config = dict(
    norm_place='pre',
    rope_theta=1020.0,
    init_std_qkv=0.0559,
    init_std_up=0.0559,
    learning_rate=0.00415,
    batch_tokens=[8192, 16384],
    doc_mask=True,
    train_tokens=87930000,
    max_steps=7214,
)
Each number is 500 + 50 x the weight over its row's rms, rounded and kept within 0 to 999. Layers, rows and columns count from 0. Numbers have three digits each. The size before them is the row's rms in percent of the matrix's.

# layer 4 attention query, 64x64, rms 0.218, rows 0-63, columns 0-31
085:551428495518413494555555468375516476517551518560598459513503442505538540474465556588510449431394
095:492471577565579582609530470446463531494552526497494508468447566494543499532534533478455449372475
093:382461543523558442385508514530539504517490440443379490509574528455539546510476536553483552480562
107:553542491513516522519446421600472495472501507549468510469502460508587475490583467459612419484511
110:466474500566476413528554420508531530574621423496548500509449549573454540532462496523525587553498
113:552549480616503471579543434507460527498583465543547566476442529526471473600496448482546507450411
102:530484502522488564506516604458393483509453513440589529493523479456482511522502604470490574467436
105:510548513468456422477533570563476472432575532484498577552500474595506529496561494486436483351424
083:473520567469480608569557538489429556447427493555474453396464508467505481560497505532504507440468
092:405520500469577487481427534532632528517451501384495570433587521482503441424506536490446533529506
120:481565445426414514511526504556512488478379623496495484527645525440511513432462488540464475539540
122:597486544574514516614561448493540503529564420544555551426401506518468494618519556461535519481486
138:457460552487466470375563535489504463562457562413459462510577555425523555464445517585459571522566
119:495441580522477488534545489510506503521633483556487510546544515493390575536469527472511571551499
109:443560509419456543512533416524481427464443572496570524542546436488500463476572532537583402459494
079:593503513582607465510494487447515596500527442508404479435453527496510385460455455569479581433497
089:504501468570519629548546491403512471488420511501474440413547474387495478539502568537506520543532
105:548481530484572593558485560508429513593446466541580539456531519481523512495518507431481523559454
077:519489449565538561512479510479487547496538540436598553503423465462481483514493436559443529556397
104:577531509527431537534500507499502490514402439565422464420563507463563474477555500505495523491523
089:466540404569469551549434619437482490527411423518499491546475407561456515492391492508458514460458
094:483568477510567460438492456497496561617427596456528599491483551446535480428461465516492490425487
082:505581404567537438472463509447496519575494461522560553488465558563516552455438415536420544568439
080:481606398491498492557493473500513531397483508435545498553448460555517418422490508552522452435495
097:549511529518441583475514419445477540427492569555451435475565496542550446483654517495479442386491
106:471433572554404512412544477461487363562495535497398465571599542533495525614465530474535479534517
080:544486528539459558498542608541569589411522486485538585501582470388376511514561502551483509517468
081:414509431544490531518419494483402581597512499532655492480487508580533536446495533457492539466390
093:442498524413484456445443464549484435510509513480463488585519485592554549481525431468533426534514
094:448439519409510452428464449526474381535558486475587443554595519498533536540531466489490486630565
088:526488561484463511540494533531547465557523477485509530517524478435392537533477631532628522540549
091:535546594490518542548612430512532604408483532523481553452465490453479443448535454546499475443500
079:543442475430534547476472470512523605432558499566429504483475480417457406500572475443455482429519
097:520546519499518514478487449501431456504518457522529411480538524508548466458497441533436509518436
087:505475518492409492383467498525413423428424553474520446480572579482510560472512505516465563571525
108:436465551442476497488493613412581466523477558424419515578508527515508538486447530526471549507523
136:507514498475592469559469427555454580495530413566552479480459469467531449474466446527481461490472
101:428445477467494537377670552501494473531504473441411494467472503490470546444429554559426578500497
090:451524477525608556426505527481478502554491446500513559484538525431463567454497472568412578548518
088:572460445438453519478547549524461418422506594435521515549477405469531490533378491432557478454507
080:552498541587470455455575493518562477529487495567403456515602483544505531517553485465491571529525
090:505553449471530448515569430518516503443505513480561500553493436460499414489399408550476422480586
127:558546462464550561534456417538446511481488477591579443458501466484566458479484402477465455536477
124:481442514485412494386515576470527392515430581405479480526582543488496594469549578484468553564542
138:438472539443486459425506543460561458545498543442435444588577519505478529465476528588433553520507
156:455471515508474469421542603433569479567444568413457465533502577523479551452461554538468604504559
140:458518510562478534550501559452553537514511532473413514510468524553500491537553529458550487428475
083:485502557505464498505471560463552554458585555496432546447458553483388448495525521464499541411547
078:503450505513467500399584453592565446518510450547579532508502470465525500506578578503576434552535
100:518447554453513551464440447528495497572498495579630525424475501428480531510572443512513487555528
097:526520485532418444484486572523536417526461569461510510465425539552561482508481542550619445481496
080:441471462497554506524539366535469552486494429567446556529530488462459551518552491529408514537469
133:545536529550438495530429576430548494480499585472485489506455534566509464494454484483549516426463
083:673489568513423464557410496491573477457473593575570466485489478492636461501519450540591442517533
064:470528449551559473480412520486416520477492486465474508490524478521452503467505483533461589441426
100:523453480562455475445633558566563461495546492508403525518465468548530497478581561511583474461493
086:481522474442544570483423454421409535550443476510585463501544530474435484458430429492413587531504
080:454529436518489515488450493453533457529473538508430473595502519486493483529516548588492464484483
080:501453500454494441509388491584501473457557553506525373492452392540581496536567493474513466556461
095:610462551457420497512429530485485449470533547466599533503469513482533501499450485472574396539537
100:391573419536479459471568515495457521480480396476405510491539528493476518414527605562439525478534
081:425479539488418556519468413470522589472560424542539538492496542469489460416517519567398478474604
080:499514552472505550555394548365479548545447523472529511505472533505459492462391434518451579498495
103:462499483511443444505510568529593470497495581469461504495420504559547483524476579505576470439483
# layer 4 attention key, 64x64, rms 0.216, rows 0-63, columns 0-31
093:485520535478498446469477530563444486456517503435371554517561449404520524481401461524494508532577
093:544493560573496594535575496524504471541486509555555564444499557464426419485582501519513435447440
088:426522477550447388380579528469484569514540448488464527500478534496483526503468461502457584545418
113:538457518477569611511482441483395481467463550556502531498501435492517390454546436537501384503463
076:539479509476486551433518451528491485369520589516560416435518475570564533464465524498510513585507
131:509526500582531568525476432546484469457466461576492477383533453571492450558605471463510465449393
082:477530634503536499527445488486575471620454508534511492475538480570461499530591443409522448478553
101:519546508485475417518623542492481535464410507491450572459527517469468492485437520508545443469600
084:456423492488461484431518508479529548506551473401586526563604475462483509509537522478500574490422
076:458611516448521513525576398552430441458578505591533522488517524442473561509516484492483449572572
112:459470484447539386452454547538557524524482482419482507559515450477528569558475517523482609505579
087:519488549426533628517461460450393424435530544508540440532471495514534469474499427543534446529481
155:434512502493470405445550563510568516556474469442465525544520509480431561534476567558446582493566
098:443418555562447500435546464496513434575471525447495521527574589473408534514499550568484473512521
121:568576457424536567535493468571484456385467598525560532503543504552565495509533499457566472487507
093:465464485620449558503457510533542509524526446465469404484459416489534446488501541487442542416400
116:530471506498547518577380500500493437477580438492586522469481479525488502525555440406557482409439
098:474458550456532485603416505374510463574504528513566440553533500483505497501450481481547519464559
098:510551496536528527476513542553450540498489516625553483478476529606531515570471506429539538457462
089:581511448533539463552495528428560512550572389470474501394462510451483469509536501475470510469465
097:458510483599513523542472503453512596516493567532536566393474547566575509507498432475516511520513
100:485488412516529491497504422523482497448519591587513415540463361499573578558446496481438576470469
086:496565473564474395541498472537511570469541532611555498452570501515564488534420561474491506415454
074:583544415486466509583480512546526542438526564403502494495461485592572493496465532505550541550500
074:512450401498561521462502558497524454514487439526590499557454548393439438485556508596462479568601
085:513542549422597518509536485559554475475483448632458498401549488524472536471577478514475531412422
087:484495495516485499490506533507464410499509541538541553452431554610422500622525464490522397517523
099:461521519588548537445538451446518555627443481518516484492478623513476532478539528484444497559533
123:496539489414479488468589460479478518486461590501485488574569484453531474437423536609486517541543
082:395474615387539562419494455522540553469536487587504544487468479514520526419474550510494525466517
079:505487551547457535441428484547505413521487538398435509452514516537442504514637456452486452498425
102:556466427459435448579548483567451415458488535443610438584523463410475425531474524527559494508510
081:525524481421443511514561544539445450487435587526459544517560570482464516560475591551510525557503
134:439467505528452555508502521475490497530455391452528598493507486498529488600526522489533526525503
110:513459477502484408455488587502523586559438492484427592487541518570527470502593511538502520463428
104:508491526543382428499554566456544459596469535477439500432583593522444443543478558531502560488461
108:482430432463507587511445484519467426431471495441490501513512418417497559450564465486491457588516
131:453498498507470423419521578460591513565534514461473562511518490468450497518429520551431557532499
118:489468533512544506534486536521528525485599465588505466494410422548470432599487433453570489482476
118:437575466521463362456494521450521613489492505420512506541496499452600517421484491593474458463562
100:456514485512507544505479487532486565542576440511621481483396485461511492615476507429583454485476
090:461537501489517582498540489515448450498411431469632511453487494508487530603482484499451512536572
076:509451502435595574489474432522482550494457455534554522528506472490490535580528485495506451446507
088:512459548526497411435540485473544510561431513520456470510507527589510512539514566549484533426467
139:498505560556404403468565596469602494589567527447489522514515568493443480531462551527471562484527
107:529476550516482403432519584520579505609496561507480518455556582562486454531495556522491579503477
096:535499399478514543508495474558374428502446441586433516401534554470527534462555530422450489526491
078:457483549522513469498487516438524492553457560606582470441538591551608472393529569440464570468513
082:480531443451431450476519520529461474424544488495466561577493476481508544404534492620421458521476
085:382443493589486574517530443515437521444570477503482508569474394514459559526536405502558457535536
111:481521433588464449460538488499500494486442409457478576440604515525537546470558525536435523517456
099:501501595519467645484531498511503446519530460457558519492477443517472411608399498466571530496544
091:476541387549524453480488470499445434559424458563464517401552594506483589472588532446478518564513
099:506488461586490543534504447500451397476486442494521483492517456494460529494604504546503493522509
087:504533548513557440469450510421653586527495497494523496452460442545511459517518511433525553467513
097:528523471492453434415555563579425434516415478503491621520536486422488531444505521537398490568447
092:505526577527552536560453517459562581513566539544521443496458463565508476562515470445606522490488
086:587592500549470488522489579469506599569576344541518566464533545481539486527488509464539531535460
087:481467494499477503409481436488563534474504452399546575504530498457509560423503504505484483476616
110:419515450544497425499531488512459526412445563472494482552523491584597563364516490590467462478466
102:600534536516526441458502591480594542538535473551514482398470521523528446504483539458480569460339
103:551470550562515531498498593498522510567575519561553478490452504539491439465506522481549524491380
103:483484516564547524558489479491523563536545510581496494486463454605487488590540460444610514472451
103:485506415529467464434513470492478477512472420454489548454588561503535524440528553529412518511513
# layer 4 attention value, 64x64, rms 0.209, rows 0-63, columns 0-31
125:545567607498521461522494502453517509550509464514554571437516574441373434487556461541428517507535
147:466419449498548496459565494476447601521551340519571516504528512566421494520479525534488506476448
089:465526424418600458470446531577478419471546488442422474503416535487554607450435518418437483553520
098:586470554481430516508507540461487512418385540491492525448537437544466428482551440459485492508368
123:491452444496551497456482453504448597531598404502525439601548522548433520476524499500501479513459
088:534520544525411546524518535431466501407413505540574498461561427544481410536523484556505546540418
090:487517523516579459503427497542526441586644506466498417572463562454507568482509524489467502525558
097:562499597457478518550499520467471457448467541528489421434490480519450461441539409491425528501396
117:546604536507475486459454441510495452606427479507472486458524595463440442423532417570460494506568
123:384542405460479480576607539501438548435464431486490523540453482502441510473458523473496469416490
105:405511428467505506536555488570483515493560464481512572539435495477594586568418616478563492457574
116:395556423466502461493467492526517498554497502462474573524442559447607577544436568488538471486595
107:597505630565400489478484527498498475535507510532504517429532509530427457490590434514465534478410
096:430543456498568485456429463549493484551600492466525429570467609471567561505482529505532498542590
113:432591504527473534551555476481551462526568512499602528531456532442565532598472598535561519474622
081:490476472534385553498594503452476565502445406538576520473536439576502440549481530543562528457457
114:483467415579420452440499479501436567548534397514476537532530543621467518529487529527559500476415
104:516460449392592523451338495555455465506494580438417456571490493488545553427529450457495469540486
109:466549428564443432471522447479414582519543431494429485586496554571457516487492493524548499478458
105:518480504410559519459420531592507414499517502455494554465468474478632588562509530442511519523552
092:539476577562359523467549468471485532519482488537564535466536533558503463557577474605580529443437
104:474485395437574474505362511524481409488544531477409411571471455505534596461454503413455492547473
111:487585562523379526554588481490498524489499396526605502479459498470452464514522536569532514440564
096:538541526378568474494470507491448495456424525473426455430448497477472473407494421427427483503515
127:486496345484472499484472445495423581473421533487418432582540502566483500450469458477537449536465
091:507456501615400501502575480456525551480549490566569468486571473578532476575487539558536536494461
101:534565544473509479540389500463532388586578522495511435498475569438453521460568469484423525549570
117:453446359526470448466474549502505504526467585497434601489509508546484519484464506436466485415403
100:481499480502569466506437479545536442594639514502480457550442548445517580490467546491477497515617
104:417556430548473463502543465522483536578598418476531566537492588475480538559463595557570520461603
100:578432552442591577502407519466555460512577574507547374567508468500454488521551454422441509563479
108:571521580420508569522533514479517487437373588505495499430490449449482446467542432473442483490502
083:480517395428550476470545524540502586568557514455494592488514490577406492474494522579510472475410
098:529556469589546584497550523440501561510603489460569490467396519578469521531520506575484485477470
084:539583502550518499443568490524461521543510495466414422405520528647545563477471490482569508460506
093:517513498471455534485509541473448395461497611550455345541494450507483498511456477459530515527497
096:485491582476477496549519466556470518485457381459558455436547526508488501500508485494470459531523
091:504543393475444532463510527460428483480510587479453446490436480572585511491477534559550520533432
094:423545420471552529491589524516503440494549501528445401514522521566481595488423566467499511588463
101:489456449492557522498492513460564509549598539501519644567470479436408461507544538537438503524455
104:536515544542456557521477491456489533514521430425574464482517536572541529479496475520499461470481
090:563461521477468472509461517470475456460403575537495488538517441362512390522525439480514531523530
075:491582421454581498463559510486508475563547496417428506472559513609493577466464557526490522583351
094:535479508569536560458432523403543524517533550479521553511396461516622522525520553441568530406444
097:560595593460490551479524495530448425477543509513363420528533486528462524536511504454487510499509
095:436456523424480492521480470543495398447454527552417444577587484475565561463450529475528527605529
068:454442503518451508484375527443476478501468539510576549584490425417610467493518495429571474506552
117:422473453470451447519514491544484384465469499578445457522546508470593549432456509490516529643529
077:515433540513449465521447496541503546474418522559497581496467456404439384556562451552475508397544
097:405482350443509480502537518516489474509483578546451521485507520566557532444442547594519512564446
097:477456418592542464480546530448553476538476561531518591479449515468571480503507536502530534554516
113:530493590468493569505426479484515567510498457414550534554520453474468450540535480479470451404476
080:501633599467525548505465503512414469474531463495420418497520496556472537551520475421500508459465
077:514555450505583515456555515520520602572575472427501559443449537620447533514493559543512488460417
115:557556618506500546475445487457495572534529470433519483542494466471431462539545450430487474360494
093:524467494414411444503490500530477530482422476445555518472539489501501437480515463537524453404532
076:471468428399557551472526554482508589500504505439527596520538448520409516457483553567469511453409
075:473543417520533449464563473545512535561571452472496549433481566614456554472506545573496514521457
097:593472515446417466531488465517424434475441529518518404417543533478592479435482442531513514608520
081:492468625545468505527429483482504498458480481556522417530446453421509429549548443415490494449620
090:481550443668527466477513522471524565568546496508490519440443578561596532515494500490546540470528
100:579502560567528516555562471535551468472562477561526515392489620515481559519471506550432516619524
092:401512364412487482467575497598477542514482541509406482501549500576517543474449548545522513513464
093:387507417355509497483514484542486453485525473460480439583555448560504555441439577470532462520413
# layer 4 attention output (transposed), 64x64, rms 0.139, rows 0-63, columns 0-31
115:559497467453472524510495480614458549345519526455583477432520552431519510410588419526457520470448
131:540402489449528556535471530568464500534549508529599533584506513528501440428519437521483530515497
083:428561415528460516556569454458478569501453502511578498459360608524502473570533439595477542515505
092:554522540505550565614473507437564568532485527518375455480553530456413475444494517582437428469453
126:568381537431492531453551583514509488537543468511578558583463527599514423513492443537552543579438
089:518519510467514549564442484466477511519509505507383472460597449446449517427533561466437421438511
080:455502415463417467398573517572446502423510477465580554479439503515576505571516443512528563522489
096:508549474517452523594539525501501621458498509504434446429522537428408482490543487589414447470420
122:532507561429474470474510452518473479402524439464592432436475528510435534476517450508552554493415
121:495513487568454487608473539512519567560440591555552524491489555544403538483571557525444474505529
120:452499465595534457495455451474526459587450525534522554536438511528575530522517571436488501473662
123:455542492536518453494439450460511454521463502498551521488394534542537560553520508439557587478581
118:521509531452532457525434471560548526463531489532423475464581473399474524406507482512495443472452
086:477500450496440445448564488500457470456483475472588547507393544549548513564529478498558591496510
118:491526442532436445432456448541483417462476518447489568504517464491561582518538594362511518432629
077:537462566477564482507396500493541447605512486528439500572566404499495519433469579390517470469537
109:535430551441594452496405525524546446618523464550506532618499474563504528443495483431589530516504
094:506479534479516554485601541401506513509493470488535498469399550528460434585481445633492553560453
125:573431523441510438482485599529525485556495463569546549583475508642471534446531473448600528522458
119:426508474532580515481496391420523477505452481474487496475415508416602477549464481560441518480617
090:554446587475585441483406503525557437517556470529409494548590441473472550426497531424527475477534
097:446533466471457543468565554449473541528454482482525522483396506545520478599479442567510550563484
109:508516503541464435522457480553523486469496510511504533474568454483461560454568600402470462414553
092:490549456509461543589570497461485598427457510491564453430424580488447455523520451634439503489415
120:557467608463508524524547597404545486582468457532515491551464542652406470544482505531580515559425
086:510484535492534444464430506550502438568553484517402522571599398504540531462466552352560432500527
090:499544477425405502451542497536465522371489477391559519437441564479514546540567435536487601472442
118:484520548510558503585366457506574475625457555529472493517472512497439493497500498500558513545455
095:429518454481446462381543496565457474465501476458588541481445488502604528575498473460543571544522
097:513458469497513417445428501588486420489511487528603584545472494549572556475553505372565569485590
096:501498454444427584439585560432489520455503518394488522525480535480529402598476486580435555534368
116:503555521547488562571554464451513552428475531472463429410543527407427469501487530593412441484461
088:451495585503538468554563483475610474529512566602508511536519507526486503493554511438561489542544
098:534468515451441452496503425621529546478626418500484489502502485513501506464645491458507492394513
080:471509484546568434598531442495513583510535478563543461523439566543484507480556566508602468537564
088:582507438523457600478471569406435611452469465447425485501500527476542469422476518543494531455416
095:486567460556474523512489399544438509530506419494547548481488582503528538529528433576507554469525
094:560480540487534490529469575449596553472564492521419524522497488494479463436550565469528501470434
105:602562422503365525550466550454530496462507565484474560478520576522548437503524536474522552525498
094:505453531416435485485478578539587396466511620471467521505542440485508486553510528389491472509492
105:439533498451538476485513376569475554533584357540533570493501467515460477538571420553501540483537
088:502447501491547578467470577431415525474391529458430412484520483444488534451410524499474463465437
081:521536466494440456575479486524582458491528584576471550510508569503502473515548531445566512527553
096:540428494461518458450485518526512535481527527546455426547436358464456444583471487477510421445465
095:607483379489423514476416583490482532406429565502518530519491584423603519507486549542484583495481
090:558585430504463574513515562429434528467463528455474543486520528469552428515405505551479565555435
071:479485521431565541405507504438449531497443457546440477505517365493473451563397455565429493474429
101:526588442524468559547487566429459500452498532433469521462525516505514453500421561517493570568457
083:405425588585587514436544528497454510525464476451533418508480454484485601446474513472505426458455
104:505537542528493503566542569457577481492556550493460523486529478516493453440500533449544524553447
098:534459527500469459510477571504517406474539591458447433484492455502470521497465570425519435494486
112:448472526416558489439532421543485510543483441546533546546522460483506494583502410559456509484516
083:594489403486463524484467500519472594485396546504508549523500573451539442519453518588470586460497
081:499471527507479414548516462548602480495554553571511505532477515521495530523588514439576464496557
119:478429493431546475450491436549480531518425465565541507544507497485500533545518444549466469460562
098:416510596548647506493525431465526505590492397561533490535454514530470549465502425555507489503494
079:490490532492461537540505552495551502521523562550497537484523478503480452476532495410559442446465
083:489509536517488419574505483542612432514563549544519528494499534537481531509580553432552513538571
095:457574474527603559526484433471446526511482407509490499473499525454475509457517473583458578497527
086:527472470509507550426476523500386576476440458433511454488496482461532529507448473572459494465458
092:495453507501511388539514508550529487478541539509496444488487456550418527479525567449543431535538
097:523548420494430464516512448626484422487585459369570496455486540495526500492608503470490535468553
102:477536508587478501576560552413567509502510538528500546515519564548507468446510543469574508576453
101:509574475506445559531498525412578515508504519558483594522518511545510404559488460535505587570483
# layer 4 MLP up, 256x64, rms 0.233, rows 0-77, columns 0-31
092:505477545349406495495524459484417575545526459493583462499525527492588469549473586495426494498482
091:499527521458468521463437655498549521564477452523485454490482574534547506544556506532518526513538
104:453522553457510501522609544457487433594573539385551451504507472452532456508499503573504510590479
103:457499560524496467553490589388504530472440498484576494614508420507531508453524633536392557493588
089:526480637423400510514518517449445486589470591455525485570483472556531462571512548529523591545589
103:483485593498532482433490494625523459453472599515505494523549597496474503494504555537508505548580
103:429430539473478397416501550529505447474533510493538526542518499522480528409419465611473517465486
092:461558584401459480549466452428462454546478505398485425560463542490466487558453477569489490453568
101:473441598458350497393440601507505560520573484493467495492504546516498565472479519476411483542477
092:427556591544499490486545495437570486455515453475553539560501513441462541431510559574548579503526
092:508571493452455496452436484409475532574388484532550506485504576518480521503472558468456462478616
108:449481471483508504496491561578464489461489492533403453548501511546506576547563488529457580495504
087:546463550438483462489442567577475438494416492429558494521526510457468505480545426460537534532438
090:588524536476493571548540496629553561457508547507575490559503515471539528449364572510469550438436
088:563516551517427474504532511450538493448423554560515512519488598515509481553445504521488479529596
094:557496432499587489475465559488503465493486498511483545518465512434471518562471566492449466431487
099:551560554469503439511527543507505502461434508515457455566622553506499455510476544558395526497467
099:448526441381451481462566494470429547541481471479491483550473630406529504515529534469524633454570
106:498460498436526530475549537442466501483494533439486433569558505380535562496469479516536523493514
107:474449427518534485500541494485548479490477525542379533476437426546470515525489627570517467605597
091:524478495506489432467462504487457455528558533463526521586465614549519545554500531531539486490545
114:497547590402484536528481479430527554522474570477524500510541544428446550531482557494433502529479
105:408393441453498474450530603493492455368474546486375528572485516482590554525463570526482532448509
109:396510599465491461496423582506559422552467537476447481601555586507496496587409486544445560487431
108:405515518448432498512497471544535401581464528481549445486426472563504466469449503540467587444580
092:540466551456492473477463523394520421520545425366520494477533581476518646491565530458490561497524
107:449450528521533548466564495432454434465493507493516482548529505391555523505473484529381509618570
109:527542447493511528512471469398583490581448521500469412467587579546520577533531497544510462591457
100:461549480411499484424568584453470438552517588507479618489480605579478526468465522465427523477546
091:476557490521500512510477504385572473476417454444484443502490497498458475443528481619520520596505
100:383519439442455512367476475503517447558441515466503515523518453359550483561417553492513520532610
105:439510565491500489513527457552508442481456442452532459495512549476416509453474473641411473441575
091:429517426477366524470518500553398390577553509516538455474422515542523445493591547538531485514570
092:482427583481548526451502370467470534519486537505557533590515526559516476518461497566522573612490
108:500470501427499424532497510594580433591446476488446570551482445504493555466420502536440491483573
093:443384424531464490479416567520508447465526434435560449502531516519426588378496558568466457542494
088:472513590462509461485638563425531473523520493533479508516517499476548622575421534510519512530485
099:430397544451549418508543494524554371423504613460494529504498523497459512499447480594481454504503
109:480450476461540456402600461536460524564525471536540433470656574571481504493431559528402477464460
087:531425500358452513440537516555539450441555502478474515509510509485438533578502603517514549562478
119:440454503473500495425477526622571513527534536494473383557480581506476506479450556535371475570503
098:383392451521504486461467463480555470500490523497522440504527497478410546413547393544548575507532
122:450466557467488455511528486530479416534485536525466476566598500469438621506485481455489468552612
127:451449529544550459485529478532463451451462583535386475585539546436482600438496505525447457490543
091:443478567492480504462657481533486457491515490435438469494525453551551507439539493565390461452608
098:561462505477498483471531526569455470452504496508449472518453541412505389478477561579539512547443
103:512554441390511387471453466517530434505534453490487558556477462529484506422512563535392468500452
099:418470464432516508541574583428578391546493499405413523606551600555474560501482425509523524542485
100:524511442527497545473436461505517459531569514540535512537432530524445552446546504602456451596527
087:451459529503415451473502620467544542449487541515497541511469466430470496499498538582489476517472
097:433511550428549463488484569422501478473527587492476530508442622467411462585425498581402464528552
093:564498509494466497527489588497536506549436604488458565496569512471472486554486546572439479510466
091:508531553475513469496591512559576563408508487518484413529549480428457489414518474570479427421482
098:516497542424496414444527564557537536500536491545544488438514580456474467384548504527476440598513
087:489363506499420411415516469564439468467471461524453520602518507497556501470509581473478440434638
106:474463466537526429460447582491539420544505520481540407566519515478496554495470518470431522544485
093:530534495419480487470525478498448531485399553504369389442582576452517487454474599445529476504484
102:484435418498520533469454503442585560455506503417529533532490488479427524518452583479493471514499
085:472500479504506584465480505433565442409515547544509535490597543458468560482505477602467493450601
102:497566498475506498430567475505514472552445489519498388527564621499491467487513502544417533467550
106:486485440526445431486549493559518423425521541465489474500526472433532493523518641482574453608547
096:390548523467423537435506582549516484501462471541472473488462531598426494544521470634402531476526
093:559507481421433398472417564531443463570433623523511513555480617507456480559418519519507457484476
119:546503510492493455447483576473544476515467537510570448505491600461545568475476511523524478613491
100:521536599518533431475560418490463485553433449481510507550576502335451440510507527520502547439563
100:396524494443512392391455539464507430484483461508476490541569524478525490515530544473447533526433
105:511423440493456456499455624511523506510518524445423470501580519369494479528540548538455478469578
111:456477584533502501404530562439499515467491573454457545539536466450580579568513509515515540473563
092:492509472506518413513535589431507534465424510527458480469524552447568552412530529502488552488457
096:443485558530475469496531471421567501527475590459504441517487538492552500483491559518548566549623
098:428525537419544466534581560518502460439478493550490534451523491498453523464513554492405593533514
104:518524479527516535380504450425533438462423583517389575579490459469545512511493479532468592534523
085:560420504554509391462467515487513484482510494499525499518552508431489523499475449541495514593518
092:408482584444533465506560515467454549442487481464520602502570539483467479379499590547387551443552
110:480543535422521518448535501475523503461466557476544445513537519535530637480496577530535498592504
094:496497549427514458472458573503528493507467472502589600598491417445460557413551471536468456480531
098:498518571500510549445525449531483476522556474553405541526491552443572515537490457475476502498580
090:536500463498546434416523579463500504503496491503496518526527567520486469572486561512416542375468
# layer 4 MLP down (transposed), 256x64, rms 0.223, rows 0-76, columns 0-31
095:481465548462493462559543522503607542534411442559431429442542574498475551519520537556511553533481
094:444561507442522523532577479480557452532461377443482502529471516543495554562576440448496522460509
102:489518484535475439472504419532438478496554563536535529486598510483461596620484525531475517576414
104:458517572500487510470542474480486542456480478448568412495557449533441487633514396418495529479469
095:565491513549443629535549437467435497476489508562545471457541429467504511504492474495562571530519
101:550483485513443542568457526450536390522428478452471565505449470460529438481554469579455418486515
104:411477547514550519525546480534531508499496524559530459562569524427544530496435503444582474469514
093:503545541478532493500477514577514609508523488479411577536568507455600498483540446411496560535546
099:501485547554473507567422543497518483551504510502467509402526521613491410596620451445417462552571
092:515517513512574545523505491449501501537512466435537465446443396487520420583565567500516514531470
094:460421532530498538549534518494593591459541459500428504539486558525499492496455496388459475643562
113:519485439531531526594501503458515549475429468552506484513492460566536550572607520402542502497556
088:480585518514572482467454507450562533499496532559447538568382490482489559475504516400400528498431
093:526493574430487519465445496580445577398474445564533556494552509530460414464444583442561486603464
090:435488479490516583551449524557513549495529550590556406495532403519551430497491512497658524496578
092:588497481470495454470486492542405457449493490489500566529510504456455467450497428533484419454483
099:539575435458452526530485505484445511448448548443509502554422464484402497509453528528553445492524
097:523411472455434543511594499438478536510600555537453515399487554527406464525575463548482546530534
109:525490504553488510401460433618549453515537568544529468399574450491468545541511511546499453457576
112:507463544458534478547528424517534436481488471487550534525408457617495471494509472522547404529495
091:554495418554495526596594449499513556524509471456507460440449477509513435446504609538500505401415
106:545465447446432496550615518435421515516413431531515508574429420611473451493534570480467399419464
102:455470597476463502541522480525545505424518493564531562544476497488416458517492419451504561407525
107:431493484440505494529445492511543420484574449584428492485523406528534525582465539451451572506466
112:513427433593469526483496529528480556585346449463514514487460507450514480531481414484535491475430
102:565557432508475446553561474458496577486478466540481484488434473501447444413468527419387493501529
102:472431450604489486448538487545474470451524427497503536516518536481576500549555478486435505527558
108:528560500387430506458418542512508409529519581467448515516542478477579439503570459526547410506545
102:468491487497428460554557589569410557468456489556567634420516547484423485500466455480404531530486
089:627491535471419471431503438528585564472492552473439484416506484495514516576497475529507408495476
087:460492485567523509536518383513492492394406443501504464502422459577425486370539459507506382463469
104:491537461544496563560498496552504472466521556511522474532464568488502392632504470500557538468548
087:389478442570566474486514507436573546561537519553459508417475473514505465539457413492473474585510
101:513460601623614568522574467530438492485528545495543515478404536476428425489476544420534524464520
107:528473461520519474565536452479475541523388486476412502462619506423465442517447464508418468418486
095:427504466541488536451510462582499473419575505532593538481526504553483557542507452376528553528516
092:627538440505506435467555486516436463533590605478420442511499484503517505586528471490482440499455
096:522553550517543518551473415531529432550442556464529479559553450462561459564401481428510362489452
107:507461482455549401468444456524419505485422498511437459565484459529525465505566503447503453491402
093:452604481521480601546444475567477508367458550485496358536479411515464505548473520534533467526553
124:515497564499490528410468475513408478513511513462496515471572422553526505506516464427513503448483
100:488561478516467478460480590528478471490457452560561468368441520490538427508656535461498512498537
103:507552436508464517533445354484535485485461470455556514476568546507601485459546484464524395474503
114:443509450417505484536399397477489434528452489456514492505521427388541521575523538428567469575560
093:523592466459471526511514349518477480490463518487444517476532541514421444515445520507598489394535
105:492514563564494549510387497568518521512522518467539436516468468531436497386537572476540514461471
108:420479446560542621448483539420597463423438584491425574547533399462493483446462485518495442504535
094:514513518556419473504442567629471482473464479585527436448494487505599514516536402478578577458512
108:453411605526430577550470507502537493515423459453559549421546542505390396511542466531484522495581
089:421393533490575525437417530400471580552502477479509489553551558515518485395537393484464577555517
097:485532510535550487456455569565454444388480433592613527501451575471485514545456477509450546471556
093:464480389545502395482473430588462496524485475514572483462486537546561536503408522506501483431606
091:480509438517555496483473482589476446533578516562507529492509514595513450590473546428533502459556
104:529497529557505647502487543510471470425560471485536455419463447551466466523550486541536529519487
091:503530465392470502492475553466569515456467494550451536521562455525515439570604555576505516511415
112:501485500458494498499477533490464445515524547609527535549568499533488484513515500470419475486460
090:523467566644480484464525530460526559567567518501541605575525523493452504474552435491526491533569
102:526478473512468506491607499557437425522400512531451424512553569491532463455483519450534440566526
094:518547385399461558508519574555525443554473584584579499528517604465581506521520527574550500533602
104:496495500573551590564469600485471424518499503519532436394454585519531454493529516558445423431547
115:544440494502498489495571504452524520493466554523482510497549500548535457396497445524510470430393
100:438434527508539506574477553487596527562515427491508541436527503564439481535531402555528498575470
092:552595437472473441529417474502481499568514500476501478446473485475458390493470544462623462510521
116:525463463445475369475530558529536550515480538568636541452411572462532532540599476464583420513552
104:421488488500525597533539493492473593541469475523521495488545538499528453472399492485532482526442
100:504605446539475473536525580437447533544542527438600489503527404476496499486584436499469486506490
101:494421460460494467470471491519451440525493524535536508525466548482516485596558494509619417602590
114:502508573532568451524550501432529532559530482608457630496490526453387527491525472502551550506512
096:462454480560526448483570495503518501420554416530493548485460539536490515432550558470536560476495
092:432526466448497433490421477604470530468542504484558476411469446568557528527511525444467500472493
096:518559500527529523425437430510496398518483590447497447496519465540521519469496413489517499422501
103:476480560482495499622495468472495518511528417393504476584428418456428480531549529528447507488457
092:497448451491577462484525518391492436547530439568499622467483509507472520438513551475536561547464
094:507438541424552499520487529493439482464584495480560471458492520509533479450613405573454541430532
114:526411440477519591484483539491584446570590572410502441458505469476445553527455520579477492476471
097:433472607450506548538561506508501493506448511454533584486509523490560507493429562386499551493505
093:447469547495660522544483502438498484543503404502488528465521467519542558524564466340500452459456